From a checkpoint of a small transformer trained on Wikipedia: width 256, a variant of SOAP for these matrices.
Each number is 128 + 24 x the weight over its row's rms, rounded and kept within 0 to 255. Layers, rows and columns count from 0. The size above them is the row's rms in percent of the matrix's.

# layer 2 MLP down (transposed), 1024x256, rms 0.165, rows 1015-1023, columns 64-127
size [ 96 127  99  94  96  78  92 117  98]
[[ 76 133 127 162 124  91 126 111 128 129 124 142 108 131  95 128 134  73 149  71 113 133 133 136 154 120 110 143 169 151 142 131 149 125 155 102 103 124  79 137  88  86 113 154 144 150 134 118 127  88 135 151 143 163 131 180 118 146 106 136 136 123 118 162]
 [178 148 118 115 140 138 135 182 159 148 113 127 138 116 112 137 150 151 112 130 117 157 129 158 139 112 110 132 132 139  89 175 110 122 178 142 129  90 140 112 147 106 111 154 140 146 105 144 153 134 125 156 114 102 162  83 116 127 138 127 113 132 120 142]
 [ 89 108 127  91  92 101 104 119 117 121 140  90 146 118 104 145 134  97 134 134 171 158 123 112 159 112 149 170 101 138 119 153 119 181 151 143 104  94 118 138 130 135 118  94 114 131 106 108 130 119 116  52 132 129 136 125 127  92  91 117 145 135 142 115]
 [131 156 108 147 146 110 154 152 128 127  97 169 167 155 121 149  94 127 108 126 161 120 117 123 121 112  98 136 112 138 133 124 124 139 109 126 125 152 105 143 126 122 161 103 126 126 117 153 104 146 138 115 133 103 106 166 155 176 115 101 143 144 128 132]
 [ 92 172 133  77 105 125 136  89 116 112 112 119 134  95 106 150 129 154 125 150 169 145 176 159 163 109 123 110 125 126 112 115 110 136 113 119 125 123  98 106 120 171 106 125 138 121 139 143 108 105 127 104 147  80 126 120 143 113 101  91 140 103 129 127]
 [ 80 147 129 128 142 123 112 145 156 120 128 116 122 130 124  95 101 128 124 127 170 161 142 137  98 146 122 120 137 119  85 127  77 154 141 135 143 139 130 135 143 140 142 103 135 134  77 166  86 102 121 147 140 135 130 106 169 106 102 101  96 126  95 108]
 [122 123 130 124 117 129 120 147 117  81 127 125 125 134 145 104 117 157 141 149 170 118 137 129 130 136 116 157 143 156 109 130  79 161 135 117 128 147 118 176 158 105 124 100 201 127 168 154  90 136  92 137 151  88 108 108 132 119 132 116 124 116 101 148]
 [112 145 161 143 142 158 128 146 106 143  88 115  84 130 117 108 140  93 122 150 152 119 128 140 101 101  99 129 123 118 121 136 138 138 109 115 129 155 111 133 153 120 115 131 113 143 151 102 130  89 112  86  90 141 106 114 132 151 109 129 130  90 104 126]
 [134 135  98 129 143 139 139 136 176 125 160 148 103 137 149 108 151 138 180 118  97 136 123 125 155 129 119 131 126 156 161 137 110 110 134 130 119 165 116  93  94 178 146 144 139 107 132 138  65 116 145 137 150  95 114 110 130 124 123 146 134  99 122 118]]
# layer 2 MLP up, 1024x256, rms 0.171, rows 1016-1023, columns 64-127
size [115 103 103 112  88 108 129 107]
[[102 131 189 107 119 144 104 159 106  94 127 142 132 120 105 162 136 129 117  83 142 157 118 153 119 115 168 103 132 124  97 142 157 137 128 144 108 132 132 146 127 133 130 110 108 158 134 150 128 101  88 151 117 114 152 123 111 163 148 129 118 131 117 162]
 [103 154 133 146 138  95 105 124 107 127  99  94 150 166  89 105 104 117 133 145 124 127 128 112 131 140 144 164 105 137 129 149 104 142 156 142 131 116 179 137 128 121 130  91 152 100 119 137 154 124 108  67 124 109  88 107 161 167 134 131 113 117 107 127]
 [126 188 110 172 166 151 124 124 119 149 141 156 108 153 122 126  87 142 148 149 128 112 108 114 138 107 134 148 139  98 116 155 148 147 146 114  72 158  98 125 104 158 179  91 107 122 155 120 125 145 112 161 124 111 144 142 152 164 111 149 137 143 118 131]
 [144 161 116 126 110 113 172 125 112 157  93 114 150 130 102 126 125 180 149 128 170  67 116 146 130 116 109 106 125 135 104 145  92 130 121 144 127 135  92 113 150  77 119  96 128 149 120 114 115 134  79  64 124  94 113 126 171 109 110 121 122 115 126 150]
 [151 133  71 143 115 138 124 119 141 108  85 123 127 163 119 122  82  91  98 149 142 124 135 153 141 137 143  96 116  96 109 103 121 166 144 147 146 116 101 190 155 116 147 134 161 131 114 134 131 124  97 128 119 126  81 171 169 131 138  99 139 152 141 128]
 [173 111 173 163 154  67 104 104 171 141 114 144  93 162 122 113 117 110 133 169 129 105 165  37  93 139 139 133  85 107 122 138 148 149 130 156 126  93 137 141 150 131 101 123 146 105 136 126  90  90 110 110 153 124 110 149 100 159 149 116 110 142  96 132]
 [110 106 105 143 113 169  94  72 118 143 100  88 103 130 121 157 146 103  99 142 127 167 164 158  95 134 135 107 119 121 128 135 157 136 116 109 163 142  93 144 125 113 133 136 101 151 157 126 152 162 134 124 125 135 157 183  84 166  92  61 139 154  97 143]
 [121 128 158 111 136 118 144 141 123 171 122 157 120 119 128  89 117 132 147 124 136 110 125  74 126 127 100 129 162  93 135 142  89 119 112  73 120 156  96 138 159 108 169 108 113 159 111 173 118 134 107 172 127 172 134 128  79 144 102  92 110 183 127 112]]